Weights of a small GPT-style language model, trained from scratch on English Wikipedia.
Size: 9 layers, 10 heads of 32, MLP 1280 squared ReLU, vocabulary 2048.
Each number is 50 + 10 x the weight over the matrix's rms, rounded and kept within 0 to 99. Layers, rows and columns count from 0.

# layer 6 MLP down (transposed), 1280x320, rms 0.0423, rows 249-303, columns 64-127
53 42 48 45 46 47 52 61 53 62 55 58 50 54 62 59 50 49 43 40 53 66 49 58 55 47 41 56 57 68 61 56 37 39 46 60 60 58 66 38 52 52 39 61 42 40 44 35 68 48 52 58 52 39 57 51 49 39 57 52 50 58 42 55
58 46 42 47 44 53 60 74 47 61 76 44 56 52 59 59 34 37 73 46 51 47 53 66 54 47 42 38 53 40 50 44 36 49 46 57 53 33 35 52 53 42 25 55 51 49 42 33 44 25 33 61 43 53 49 50 56 39 46 66 33 52 53 50
37 57 36 61 63 68 55 70 38 39 48 69 29 45 35 66 39 74 50 71 38 65 54 57 60 59 43 44 56 34 47 54 23 36 47 47 48 59 42 51 68 49 39 29 43 45 68 54 46 48 54 56 40 37 65 52 52 44 50 60 45 47 36 39
50 32 48 57 30 77 53 42 60 61 43 30 72 39 51 67 64 29 52 39 37 53 57 69 41 48 36 61 71 64 55 46 56 46 47 38 35 48 57 62 50 60 59 66 58 47 53 54 50 68 32 48 43 49 53 42 44 29 52 39 48 46 34 47
66 63 60 53 50 39 61 61 62 51 66 36 54 61 49 65 38 46 43 48 40 43 57 68 43 61 63 66 54 43 56 66 50 62 48 70 53 37 42 61 48 38 54 52 58 53 44 62 59 54 45 48 49 52 53 57 46 69 63 56 58 37 41 46
33 65 61 54 64 38 35 67 48 47 38 44 35 59 54 39 61 58 55 65 43 46 44 52 55 56 58 44 62 39 42 49 50 39 59 33 66 62 50 30 48 42 61 35 56 53 21 58 51 41 46 50 40 39 56 46 49 51 35 47 59 48 50 52
64 49 49 52 54 36 39 72 46 52 63 64 24 34 43 46 57 71 53 51 44 39 39 32 46 49 52 46 58 36 53 61 44 54 50 46 39 44 53 44 43 40 31 42 54 58 27 51 67 51 32 25 49 43 47 52 37 30 13 46 48 48 65 58
43 57 43 52 48 60 46 43 43 42 46 67 58 70 45 47 54 52 57 52 54 51 61 35 32 42 76 49 51 64 46 62 47 46 50 51 63 70 70 46 42 73 56 55 59 32 50 60 50 66 31 48 49 60 52 58 46 46 32 33 61 71 61 77
56 50 60 54 62 53 48 43 64 60 40 37 57 50 59 44 51 35 50 63 49 31 57 63 48 63 54 53 47 43 45 48 50 36 55 26 57 37 47 40 67 47 38 56 43 48 47 36 50 49 54 52 54 58 41 53 25 56 39 46 62 48 47 37
41 63 38 41 45 41 65 55 55 45 22 69 43 35 51 54 45 61 66 44 42 35 72 42 59 62 44 61 62 64 40 58 59 54 60 50 44 56 53 68 52 74 72 56 53 41 35 65 49 57 63 43 64 40 53 45 49 38 49 60 39 64 71 59
35 32 45 73 47 59 57 50 42 41 49 60 47 53 57 68 34 60 43 60 60 61 57 61 46 45 44 50 46 39 46 45 43 61 34 70 45 46 53 57 41 52 44 43 65 39 59 44 47 60 65 51 46 60 54 47 59 49 62 41 70 38 50 28
38 44 61 46 49 58 49 55 49 52 61 51 37 53 63 51 46 37 36 39 50 59 38 35 46 47 40 38 41 60 37 63 56 52 55 72 54 58 35 55 50 41 54 36 84 36 54 59 56 46 59 46 78 39 55 48 50 59 31 59 37 54 55 54
58 59 57 58 59 26 65 55 71 45 53 63 54 46 47 56 51 45 56 57 49 42 57 69 69 62 53 45 39 46 44 88 52 55 47 43 50 45 52 57 44 43 66 68 50 64 39 50 35 43 45 49 62 47 61 49 46 49 54 65 55 47 64 51
48 50 48 40 44 42 50 56 64 59 61 59 55 55 62 50 50 50 40 44 55 48 43 39 41 39 60 53 47 47 56 35 70 49 62 54 48 48 15 50 35 54 61 57 56 54 48 68 36 45 52 42 40 48 67 68 49 56 56 51 56 54 41 47
43 51 55 41 34 48 48 69 48 37 51 74 47 49 50 30 60 41 71 31 53 49 73 53 61 44 51 54 40 53 45 45 55 55 58 37 70 51 40 46 60 52 36 32 50 53 62 64 70 62 45 34 36 34 42 41 39 36 53 42 39 56 51 62
65 59 43 46 47 49 36 60 45 59 49 33 49 30 36 65 41 58 56 54 42 37 46 49 53 40 51 47 43 32 45 51 50 47 27 43 52 43 55 43 43 55 53 40 38 56 38 63 43 50 36 40 52 41 48 51 54 44 54 49 68 56 45 78
54 54 44 48 47 39 56 75 54 34 61 61 47 72 58 40 39 57 44 37 47 51 38 41 37 45 43 40 63 53 31 54 47 37 49 34 59 55 44 54 40 62 47 55 56 47 67 65 59 48 57 60 56 58 34 68 41 56 54 61 62 22 54 51
71 62 27 28 49 44 37 41 63 61 66 39 57 51 53 44 44 38 64 45 40 47 57 47 70 58 45 45 42 51 58 35 54 56 51 69 51 58 45 53 25 32 64 63 48 49 38 55 66 66 53 45 57 44 57 58 46 50 50 43 30 50 30 49
52 60 89 49 65 49 55 43 60 53 59 65 46 47 39 49 67 39 36 53 46 25 38 42 41 62 48 51 43 44 41 46 58 48 61 50 49 57 36 36 41 77 43 64 42 57 43 46 59 53 40 51 47 57 57 37 52 54 45 48 30 46 61 39
47 56 52 46 41 29 47 38 53 52 56 52 40 50 50 55 37 35 37 67 50 57 55 53 40 74 54 52 41 36 56 60 49 63 55 65 60 40 40 41 59 48 50 56 65 48 42 61 35 51 41 58 43 68 54 46 58 33 42 60 53 52 51 42
44 40 42 48 52 60 61 54 57 57 61 38 53 47 54 51 52 59 37 53 39 57 55 48 50 41 51 47 47 41 41 57 46 68 55 56 38 59 59 64 44 43 52 60 47 50 59 46 47 62 51 36 57 42 43 44 58 60 37 52 51 54 39 51
48 69 61 57 31 76 69 48 54 49 76 48 45 55 40 60 50 56 48 41 53 68 32 43 40 58 55 39 62 54 47 40 44 45 46 54 43 57 48 70 64 45 60 44 64 45 46 42 53 51 46 40 61 53 44 58 54 45 68 43 60 46 57 39
37 67 54 28 54 46 61 44 48 66 53 55 49 56 53 54 55 65 49 61 25 46 50 47 51 38 49 37 45 38 53 43 65 58 64 55 53 66 46 46 42 35 48 51 54 38 66 45 51 64 43 41 46 39 34 55 61 63 53 60 41 51 63 43
64 47 67 53 49 31 44 70 51 53 48 41 72 39 37 50 32 38 45 52 63 57 37 45 59 54 50 48 44 35 45 48 38 61 44 55 47 49 39 54 64 42 51 37 44 58 47 69 57 27 59 45 39 44 43 47 48 36 50 36 56 47 32 63
43 51 46 34 55 51 41 66 62 50 43 43 56 49 49 33 44 34 35 50 40 46 50 48 59 56 32 44 45 40 52 40 58 43 43 45 64 43 68 54 65 52 33 51 45 41 52 59 77 76 61 53 51 50 47 46 59 58 63 58 63 48 44 46
36 51 72 44 47 53 70 68 59 43 45 46 55 43 54 57 48 54 54 31 41 44 28 47 49 34 38 40 65 67 54 51 37 53 73 59 50 60 57 52 36 46 56 64 35 46 58 52 46 57 54 49 63 54 55 62 52 69 64 60 61 48 43 41
56 62 44 74 53 41 33 82 57 35 33 46 62 44 27 16 33 45 53 24 43 71 62 51 52 45 35 62 83 35 60 53 64 60 59 48 53 41 57 54 65 62 46 43 71 40 21 45 35 51 49 44 59 37 67 59 21 32 71 59 53 38 50 34
48 56 49 44 53 48 53 47 38 50 59 56 53 47 49 56 53 58 46 33 54 61 49 51 40 37 70 40 65 62 54 50 55 58 45 44 48 47 46 54 54 56 50 31 54 42 69 51 37 38 57 46 49 49 53 41 58 60 34 46 53 56 51 60
52 61 35 43 50 61 35 46 52 43 59 51 45 45 72 51 21 42 50 53 46 46 33 37 54 55 52 48 52 34 59 49 52 40 33 67 56 63 64 55 46 66 64 45 25 49 44 48 60 54 69 62 65 44 42 39 58 44 53 52 60 46 58 53
54 51 54 33 46 61 45 56 65 56 47 60 37 49 57 53 40 50 56 56 49 44 59 62 36 50 66 58 53 55 39 56 54 34 80 52 65 42 47 56 48 37 63 33 53 56 54 75 51 40 34 59 33 62 41 49 55 60 42 55 49 41 42 50
41 48 49 36 40 65 68 40 69 58 50 36 56 47 51 50 45 30 48 51 51 78 54 46 52 66 45 63 48 53 50 47 61 43 50 40 58 58 56 44 65 42 70 50 45 38 31 45 38 53 48 42 50 40 57 53 68 41 69 51 44 64 46 64
70 43 39 58 75 60 36 38 35 48 32 54 55 36 35 66 36 36 49 64 46 38 45 61 55 49 50 51 57 42 48 51 59 40 43 48 46 61 69 51 36 61 71 61 51 46 62 63 60 41 44 56 47 44 46 70 56 53 66 43 56 53 54 47
54 57 39 41 54 66 69 67 61 60 62 42 43 39 43 42 65 53 60 46 51 47 47 49 61 55 35 46 70 52 58 53 53 51 63 45 34 62 38 48 53 49 51 56 38 44 53 47 46 62 50 43 51 47 47 53 55 41 48 58 58 59 39 63
62 59 62 48 38 32 56 31 50 37 52 28 57 50 62 41 64 47 63 40 34 46 38 60 58 46 42 62 41 60 29 25 57 48 41 46 41 58 26 57 62 50 46 63 58 62 62 44 51 66 47 51 48 56 53 37 59 34 39 51 35 42 45 72
33 59 47 44 40 53 57 37 48 43 44 59 41 54 40 38 52 52 58 44 51 55 37 48 37 49 40 43 62 39 48 52 38 37 48 49 55 45 43 53 46 60 44 64 54 48 77 70 59 55 35 46 60 54 49 53 55 53 52 53 36 60 52 47
56 42 49 64 44 64 43 46 56 58 57 58 55 48 38 56 32 45 65 59 55 46 55 36 46 55 53 48 41 44 68 46 48 51 66 46 48 53 69 30 50 63 41 54 38 50 66 43 47 51 55 47 55 53 51 60 44 41 50 31 30 50 36 54
61 45 63 40 46 51 59 41 45 42 53 47 52 61 62 45 47 34 66 43 70 48 51 68 26 61 57 39 40 33 47 62 42 53 56 35 60 55 65 43 49 56 50 45 51 56 45 47 55 49 30 39 50 36 35 49 56 60 47 38 47 64 53 57
54 48 58 39 50 57 44 80 49 53 68 63 54 62 39 40 51 51 57 60 47 47 52 51 43 51 59 48 42 57 54 62 36 50 57 55 47 53 40 55 32 55 54 42 45 44 36 46 54 40 38 50 58 47 52 60 48 32 48 41 38 54 50 57
57 56 50 52 52 65 55 44 55 35 48 36 53 51 43 61 48 54 38 56 36 47 46 53 56 55 68 46 72 63 63 49 30 59 51 69 45 56 43 73 46 44 49 66 42 64 51 40 34 45 32 61 65 51 47 65 61 57 28 57 53 42 59 47
42 57 54 44 53 66 50 78 32 47 47 43 58 53 40 42 41 30 49 54 61 32 51 44 54 67 43 60 37 55 64 43 49 43 64 56 54 41 49 33 43 51 70 46 51 44 44 43 43 53 31 49 54 34 37 47 58 42 60 45 62 49 54 51
48 66 46 46 40 59 42 49 60 50 55 66 41 59 52 65 53 47 63 50 48 43 65 50 66 57 51 49 68 48 62 34 47 42 51 48 38 41 46 65 38 45 46 40 62 40 48 51 39 58 44 34 39 46 44 54 46 54 75 38 47 69 43 55
57 62 72 55 48 53 54 47 38 48 54 60 55 41 53 51 45 62 48 52 50 35 53 53 37 48 46 39 48 48 68 43 52 54 71 57 39 67 45 41 53 55 59 41 30 43 51 61 33 49 53 50 57 55 51 48 63 48 42 52 57 50 51 58
52 59 41 54 57 51 52 66 56 34 44 67 56 45 72 55 43 56 30 31 60 44 43 44 50 68 47 57 51 58 52 49 59 49 70 61 41 58 53 58 62 57 61 34 51 47 42 52 46 53 68 47 60 49 69 50 52 40 45 40 50 45 41 60
46 53 45 55 52 38 45 64 54 34 52 64 47 70 61 43 64 82 56 49 54 45 47 50 67 39 33 67 47 49 34 62 41 53 57 58 57 42 47 62 43 48 38 53 38 59 44 51 44 47 44 48 72 38 56 55 77 57 72 44 45 56 43 51
53 17 46 43 45 46 45 26 50 47 57 39 71 63 51 44 42 46 60 57 43 50 27 58 27 57 37 45 58 36 41 57 44 77 62 76 44 51 65 51 55 55 63 54 44 24 75 45 70 44 53 46 51 59 45 70 36 54 89 49 42 43 43 44
38 41 44 47 39 55 36 35 45 34 68 26 62 69 54 58 48 40 37 47 42 53 52 63 32 54 44 51 45 47 57 58 55 50 38 38 55 53 35 48 63 63 65 39 57 48 49 61 35 72 53 60 56 39 48 42 28 29 48 58 41 51 45 57
57 50 48 49 33 65 39 55 41 59 64 62 46 36 47 32 40 62 38 48 47 55 62 48 50 69 54 54 59 36 49 59 36 45 50 41 50 56 53 59 38 50 46 36 47 37 47 45 36 76 50 38 45 61 56 38 34 52 43 51 41 41 57 59
54 31 58 52 47 61 62 52 50 78 41 41 64 44 44 56 46 54 35 45 48 59 48 46 42 55 58 56 33 55 41 51 51 39 48 41 41 49 34 58 60 46 59 53 34 61 44 64 45 51 44 53 53 56 66 42 53 42 53 57 53 46 40 59
43 57 51 47 34 40 38 48 47 51 63 38 80 46 42 20 51 48 35 63 48 45 49 47 50 46 41 33 63 42 44 44 62 46 43 56 40 42 48 43 49 44 53 29 40 55 34 39 44 50 56 55 54 53 42 54 52 53 59 43 44 43 46 43
41 48 60 53 48 46 42 72 48 33 51 63 58 52 50 42 56 47 41 46 45 61 57 42 38 40 44 52 58 43 59 72 40 53 53 44 45 49 40 44 47 57 44 57 45 56 40 48 59 49 40 53 61 59 52 46 42 53 47 52 47 59 55 47
60 67 56 65 29 66 40 43 52 46 60 58 52 54 59 32 57 42 54 31 57 58 46 61 51 42 63 56 56 40 50 49 64 57 40 52 43 63 60 54 39 72 35 33 58 40 62 45 33 52 42 58 39 57 47 54 47 35 32 53 58 47 53 53
68 54 50 53 64 60 40 43 55 45 36 59 51 50 51 59 38 55 64 31 55 44 58 52 45 54 57 33 39 37 56 34 42 48 58 43 41 57 50 50 43 57 52 35 38 50 53 54 42 51 65 45 38 53 47 52 70 52 62 41 50 56 31 62
60 55 51 57 39 50 50 36 50 48 45 55 48 51 49 65 53 54 42 58 45 50 39 53 51 36 63 65 49 44 30 58 53 50 57 40 46 36 45 48 53 36 52 43 38 51 66 48 56 60 43 57 46 40 61 56 49 52 57 26 60 60 49 52
48 52 42 51 55 51 39 35 47 53 37 48 50 52 38 57 47 49 60 53 42 50 44 50 52 52 51 63 55 41 51 59 42 65 34 46 63 59 60 51 49 49 70 56 55 55 48 49 54 44 36 53 41 29 47 49 37 58 42 31 48 33 28 46
72 57 45 55 49 74 53 59 57 57 47 42 56 56 48 55 35 59 39 38 71 49 53 30 43 47 39 55 58 41 48 45 69 47 59 48 33 63 65 50 47 54 41 34 55 41 47 38 53 55 41 48 59 47 46 34 48 49 41 63 53 62 44 56
# layer 6 MLP up, 1280x320, rms 0.0919, rows 250-303, columns 64-127
33 39 56 50 40 39 38 49 52 61 52 51 50 42 58 53 69 42 62 64 51 31 41 37 45 48 39 39 46 64 48 35 70 65 56 59 52 48 55 49 58 34 42 56 60 51 53 52 49 55 55 65 29 42 60 45 58 52 54 30 43 52 30 48
50 60 35 49 35 41 52 53 49 50 45 42 64 41 47 57 45 39 51 48 60 36 26 58 53 44 52 38 43 55 43 51 40 51 55 30 44 44 52 59 42 49 29 47 57 55 19 63 31 41 47 40 57 47 61 53 49 40 37 55 45 39 40 44
47 73 61 48 60 41 46 37 70 52 52 55 65 59 57 65 55 43 56 48 43 48 51 52 46 46 64 52 47 67 57 42 67 56 48 54 54 37 69 49 47 46 56 46 55 50 66 46 54 49 56 55 55 58 56 58 57 38 53 56 28 61 49 51
37 49 58 70 30 50 41 40 61 69 53 62 36 37 53 50 64 34 49 53 56 49 42 59 41 60 56 53 42 53 48 38 43 60 58 65 47 47 55 55 43 59 28 56 37 55 29 64 38 65 47 47 64 48 53 51 41 31 45 50 54 48 52 49
62 51 48 35 59 48 57 53 51 50 66 61 52 42 74 51 55 47 44 54 40 52 55 52 69 57 38 48 45 48 52 50 44 52 38 44 35 68 43 66 32 34 52 63 58 44 56 48 71 48 47 49 44 33 53 50 46 54 66 35 52 47 61 62
42 72 46 56 46 36 47 57 44 46 60 65 69 53 37 57 44 28 54 56 45 30 41 39 38 62 39 62 36 68 61 53 57 46 69 44 46 47 58 68 39 44 44 60 61 55 38 53 33 43 54 35 39 56 56 47 56 58 19 46 58 23 49 46
50 49 53 38 56 52 50 21 77 38 55 56 62 46 68 52 62 57 70 60 51 44 47 57 36 53 54 39 48 46 45 61 49 51 53 59 38 56 37 62 38 31 46 35 56 62 47 56 47 56 41 63 56 55 35 68 64 28 48 40 32 57 58 60
40 46 70 55 61 55 57 52 41 55 76 49 52 61 42 56 64 22 36 53 61 61 49 43 42 52 51 63 60 64 58 37 44 46 53 61 51 45 33 46 31 59 58 54 57 33 37 48 63 52 56 47 54 55 48 31 64 53 38 41 38 47 43 53
53 46 58 57 42 47 55 45 37 52 48 52 46 44 43 64 55 46 74 52 35 45 33 45 57 64 46 43 46 53 55 50 50 63 54 75 58 63 61 38 53 48 58 51 57 42 41 45 44 50 50 43 58 70 27 51 61 52 66 51 61 48 43 41
63 38 60 46 58 34 61 44 58 50 38 60 36 48 67 53 47 52 47 79 77 60 51 53 45 48 35 53 41 41 53 51 62 65 65 71 24 55 49 62 58 70 38 53 41 38 53 46 39 54 56 43 57 22 52 52 30 41 57 44 44 52 57 68
51 42 41 50 43 38 70 35 51 47 44 57 50 71 53 47 47 43 46 33 27 44 46 58 39 50 52 42 62 58 48 55 61 57 76 42 50 50 62 60 43 63 63 52 54 62 30 61 50 45 57 49 68 43 43 50 42 40 54 55 51 54 62 48
54 53 72 69 64 50 62 43 83 37 63 62 47 37 54 37 59 47 24 49 48 36 59 60 56 61 51 56 50 49 61 39 66 61 43 46 49 59 44 43 51 35 49 58 55 42 44 57 61 37 65 63 70 38 64 52 32 56 50 58 53 72 69 48
49 45 47 62 59 45 50 37 54 56 30 32 52 42 63 61 42 48 52 83 50 44 48 44 35 58 39 67 30 51 55 48 48 56 68 40 41 38 47 52 46 61 45 45 48 58 62 44 45 24 47 60 43 46 50 62 49 53 54 56 35 55 43 47
49 52 37 53 49 54 56 38 55 58 46 44 39 63 64 40 45 61 49 48 49 61 57 43 41 41 49 56 54 59 46 50 58 39 42 38 51 42 56 54 60 46 48 54 38 43 52 49 38 46 60 55 69 48 69 57 65 28 50 39 46 67 53 67
44 35 63 19 62 50 49 38 44 58 58 47 63 64 35 55 39 42 35 67 59 36 54 55 51 60 57 44 52 53 32 45 35 36 45 55 43 61 60 51 52 52 70 51 55 45 46 41 53 53 62 62 65 40 41 35 46 35 55 54 42 44 64 56
61 47 48 46 43 47 35 51 56 64 70 41 56 44 28 51 57 50 41 47 49 51 56 54 61 62 44 60 26 41 56 31 46 64 52 55 61 51 50 41 52 37 49 56 50 44 42 59 41 45 25 48 52 59 43 43 42 50 47 59 47 46 41 56
45 53 52 47 55 36 43 47 43 75 48 38 42 51 44 61 61 53 45 52 47 51 62 32 54 56 37 57 39 47 52 59 45 38 46 46 57 47 49 42 48 44 37 59 38 56 52 57 62 45 45 70 59 45 45 55 37 46 45 36 49 47 33 48
46 46 54 61 59 58 51 53 53 42 53 69 46 45 67 51 41 54 39 55 51 35 62 50 56 58 66 52 50 43 40 47 46 37 55 66 41 45 50 61 32 40 43 45 47 30 55 38 42 41 56 59 38 51 49 71 49 41 53 50 52 52 53 39
24 59 54 61 49 59 40 53 65 62 39 55 63 63 65 31 52 56 56 62 41 42 55 55 51 53 64 53 49 79 42 36 52 66 49 62 38 55 72 53 61 75 55 60 32 53 66 41 61 42 37 67 46 48 46 52 51 53 43 53 38 40 40 46
40 41 49 41 54 43 59 57 35 51 50 38 56 54 42 47 49 41 50 51 49 56 39 49 62 55 49 60 48 51 54 58 37 46 44 31 51 63 52 34 63 39 49 45 39 32 40 48 59 46 54 40 43 63 55 28 67 59 44 57 59 50 60 49
53 37 52 52 35 77 57 29 44 66 43 52 30 57 53 50 42 64 53 56 55 34 47 66 37 41 55 25 56 48 67 44 52 47 48 56 42 57 56 57 52 49 47 41 63 34 64 48 68 47 40 46 45 66 43 59 42 44 44 41 61 43 46 60
51 52 44 54 44 51 56 42 48 42 57 50 70 56 54 53 52 53 47 61 55 33 55 42 53 47 54 22 40 42 55 47 49 39 69 54 46 38 47 48 52 39 20 49 41 56 42 46 52 61 32 55 34 42 62 37 54 50 47 36 40 17 46 48
67 50 40 48 64 46 66 39 30 45 35 54 39 41 55 51 48 50 44 51 60 32 55 27 31 68 32 47 42 69 57 36 35 53 61 51 26 36 49 50 44 61 50 53 39 57 63 57 40 40 46 38 38 59 58 41 58 59 32 41 60 40 63 37
43 63 48 47 43 71 44 39 47 48 47 63 48 62 51 48 70 34 50 64 50 51 49 32 38 62 70 58 56 48 61 47 45 61 39 37 47 55 36 45 55 56 55 42 61 58 58 55 43 52 52 55 53 52 53 49 56 40 57 47 48 57 48 66
32 50 52 54 41 45 48 34 42 52 48 69 57 49 32 56 44 41 63 41 59 46 53 57 34 49 54 44 37 65 42 58 55 60 54 59 51 63 34 60 53 54 66 43 42 62 45 43 38 42 63 39 52 48 47 61 51 48 39 60 47 51 24 50
47 51 47 54 59 55 39 42 40 38 41 53 56 35 47 43 45 44 48 45 47 62 65 42 41 23 57 57 58 55 33 60 79 32 58 31 53 60 47 62 43 45 52 52 49 60 49 72 55 48 42 46 85 58 41 42 60 40 33 60 69 50 38 79
52 61 45 48 58 42 46 55 43 59 53 60 66 59 44 56 54 37 59 50 51 46 63 68 58 48 57 63 61 55 54 44 56 65 38 56 57 58 60 39 54 41 38 47 48 46 48 54 44 58 43 36 30 60 35 58 45 49 50 41 51 44 38 50
64 37 52 56 63 41 49 50 52 52 60 25 68 54 61 53 40 47 58 52 56 44 62 52 71 47 49 34 39 68 57 61 50 51 54 46 55 67 59 50 46 66 51 40 48 45 59 62 43 35 62 35 52 52 44 39 48 43 53 52 54 48 31 53
44 46 42 61 54 57 47 37 61 44 46 48 32 56 42 58 32 34 63 37 42 53 39 48 58 49 66 84 46 67 37 49 32 51 47 39 55 44 55 42 37 54 56 28 40 49 44 38 35 54 42 20 40 48 59 56 47 44 48 59 44 62 51 46
41 58 38 45 53 50 43 56 48 53 45 41 42 44 39 52 45 56 47 45 40 51 58 46 48 54 41 38 54 49 45 37 37 61 35 57 54 36 41 60 48 32 44 31 53 45 50 66 29 41 41 43 58 38 67 46 55 42 49 42 51 74 49 51
48 49 57 40 42 68 65 50 42 47 50 38 51 60 51 55 50 44 47 40 20 41 52 58 57 33 52 50 43 55 44 39 49 41 36 53 53 49 45 40 47 47 56 54 45 49 58 46 32 54 53 53 42 50 48 50 59 46 50 43 52 65 57 52
32 41 64 37 49 27 34 46 46 51 57 49 31 52 53 46 48 47 60 55 51 40 42 48 49 50 48 46 50 51 31 67 49 49 57 40 52 57 60 65 47 35 43 53 68 48 34 56 63 46 37 46 55 59 43 45 39 53 72 46 45 49 48 67
34 61 60 66 53 61 34 49 46 46 50 41 44 40 50 54 49 48 48 51 41 58 38 41 44 54 60 40 48 54 61 53 32 54 54 55 46 44 57 54 68 46 57 45 57 51 57 41 28 47 54 40 75 45 45 51 36 43 70 58 50 31 54 57
42 50 48 62 48 38 56 34 44 58 61 46 54 67 48 54 49 58 49 52 41 52 68 60 37 49 48 44 63 46 46 66 32 51 56 59 35 48 74 53 43 57 53 54 66 47 67 57 68 63 36 33 42 54 58 58 52 42 54 58 46 53 39 59
66 54 46 55 67 56 58 50 60 41 64 50 35 47 62 48 35 49 46 56 60 57 46 61 51 41 49 47 60 42 63 77 53 68 61 56 58 67 58 52 41 54 45 55 48 40 46 49 60 59 47 45 46 55 39 41 56 55 68 44 53 39 69 23
45 47 41 44 45 36 47 37 34 40 48 43 57 31 31 58 69 57 50 34 52 57 50 55 25 52 50 44 41 56 50 56 52 65 53 58 51 51 55 61 75 47 58 40 45 43 68 42 51 49 57 67 26 54 54 38 45 39 59 42 50 38 56 46
42 63 40 43 47 44 68 37 36 47 53 48 41 50 56 43 43 44 65 36 47 47 59 55 57 43 46 48 40 63 47 47 44 65 59 55 41 43 47 48 37 44 59 23 45 50 43 58 57 47 47 53 30 52 52 57 71 33 56 46 49 38 56 54
70 58 32 57 43 48 26 32 48 46 78 53 37 50 52 46 50 36 39 40 49 48 57 57 50 50 68 50 50 44 57 49 49 50 41 47 55 59 57 33 49 60 53 61 62 44 36 45 48 58 53 59 46 53 38 57 48 54 58 62 57 67 35 29
55 36 42 38 61 53 42 67 50 45 41 60 39 43 34 48 36 47 43 42 66 42 56 41 70 29 37 40 60 52 45 64 37 43 50 53 56 61 71 49 45 47 39 52 52 52 46 34 75 33 41 38 44 66 42 59 55 46 46 51 50 61 59 51
48 54 37 30 54 41 46 41 27 46 51 43 56 51 57 63 63 49 51 38 46 55 44 37 40 62 47 47 53 42 60 52 48 48 58 20 54 33 42 73 38 48 37 40 43 38 45 58 32 48 57 49 74 66 57 66 35 63 59 59 55 65 38 49
43 43 49 45 49 51 69 51 35 39 52 46 62 61 57 57 59 50 52 55 53 34 54 43 44 61 47 52 54 44 42 21 63 44 46 37 41 37 59 62 57 57 54 52 36 45 65 61 45 62 36 53 59 48 65 69 38 34 49 47 61 47 64 50
49 57 56 48 44 42 58 55 52 54 61 60 51 67 42 51 64 35 44 26 62 46 50 57 64 50 48 51 81 51 62 52 55 46 49 43 29 67 37 53 61 32 44 38 54 41 41 46 49 52 56 34 43 50 42 27 44 53 51 48 54 39 33 69
61 35 62 43 50 52 59 64 43 51 74 46 50 56 43 53 59 53 60 32 52 53 51 67 44 43 52 49 53 51 47 50 64 60 48 32 59 53 56 48 40 49 32 48 51 64 81 52 61 45 27 57 49 40 44 34 53 49 64 54 42 68 56 45
44 49 53 54 50 58 51 35 59 46 56 40 46 42 52 50 47 58 48 41 62 42 36 38 65 46 55 63 45 49 42 52 52 34 52 27 54 56 45 51 56 48 39 31 28 53 54 50 41 41 59 69 49 49 45 37 53 39 59 31 48 35 54 52
30 46 33 60 72 52 49 57 40 40 64 45 60 48 39 59 76 39 54 64 54 28 48 53 45 50 49 49 52 47 38 54 55 59 55 52 64 58 42 67 56 46 62 42 60 48 45 60 58 72 65 37 51 48 63 52 66 36 49 47 36 47 61 57
41 50 57 49 62 50 50 47 57 49 57 64 50 63 31 34 40 58 40 52 48 65 49 45 45 51 50 52 57 57 36 63 41 58 59 62 49 40 54 51 49 61 28 60 38 56 45 48 55 71 47 61 61 63 60 51 49 57 38 46 44 36 59 51
47 59 45 51 50 49 62 52 71 49 48 42 56 50 44 50 37 52 63 49 48 64 45 45 50 61 49 52 61 51 51 57 51 61 36 42 54 58 53 57 41 48 51 47 40 68 58 50 38 55 37 59 55 53 53 61 63 51 33 37 46 55 53 48
48 56 64 53 55 49 54 46 52 62 51 36 45 40 45 67 47 53 59 52 46 42 53 60 37 60 43 57 49 59 49 63 51 45 47 61 49 39 53 76 56 61 49 58 55 64 59 49 32 42 51 48 62 39 48 41 50 41 55 60 45 35 41 44
39 57 48 51 41 61 43 67 62 52 48 51 41 52 48 60 50 48 64 53 57 52 56 39 53 41 47 65 39 64 32 52 45 55 26 49 56 43 55 58 47 32 60 52 39 59 57 40 39 50 49 40 59 49 58 42 33 44 37 67 35 49 54 52
25 67 38 46 55 50 61 58 71 58 54 49 45 50 46 48 53 49 41 69 64 51 49 44 53 51 50 38 56 48 42 33 44 37 69 46 45 53 50 35 43 62 50 62 60 33 59 69 40 45 44 70 46 57 51 54 47 54 42 58 43 56 48 34
63 44 55 38 68 52 68 49 50 65 43 58 54 51 49 36 55 44 37 39 66 47 51 72 72 52 20 57 42 50 65 50 48 48 43 41 38 52 43 46 56 59 50 44 33 60 44 56 41 60 55 47 51 56 53 60 82 40 41 48 55 25 70 48
66 38 55 54 61 73 54 58 51 52 36 54 48 46 53 41 57 45 53 70 65 49 59 71 69 59 31 45 60 62 34 58 45 46 35 52 35 49 48 44 52 46 35 44 50 58 32 64 29 60 53 40 43 63 50 59 51 52 54 31 45 60 58 62
55 45 63 43 43 51 37 34 60 46 53 47 48 50 48 52 38 69 50 42 63 58 49 55 44 54 56 50 46 41 54 57 36 51 65 55 47 51 73 36 34 46 40 47 35 33 27 52 47 52 47 68 56 53 60 49 48 42 57 40 51 78 50 43
51 54 48 39 54 57 45 52 52 54 67 70 28 42 35 51 68 51 47 60 49 42 36 66 44 45 49 50 48 68 27 37 33 49 54 51 62 68 49 67 40 39 48 46 54 55 46 54 45 47 43 46 38 42 55 41 51 35 78 55 26 77 44 46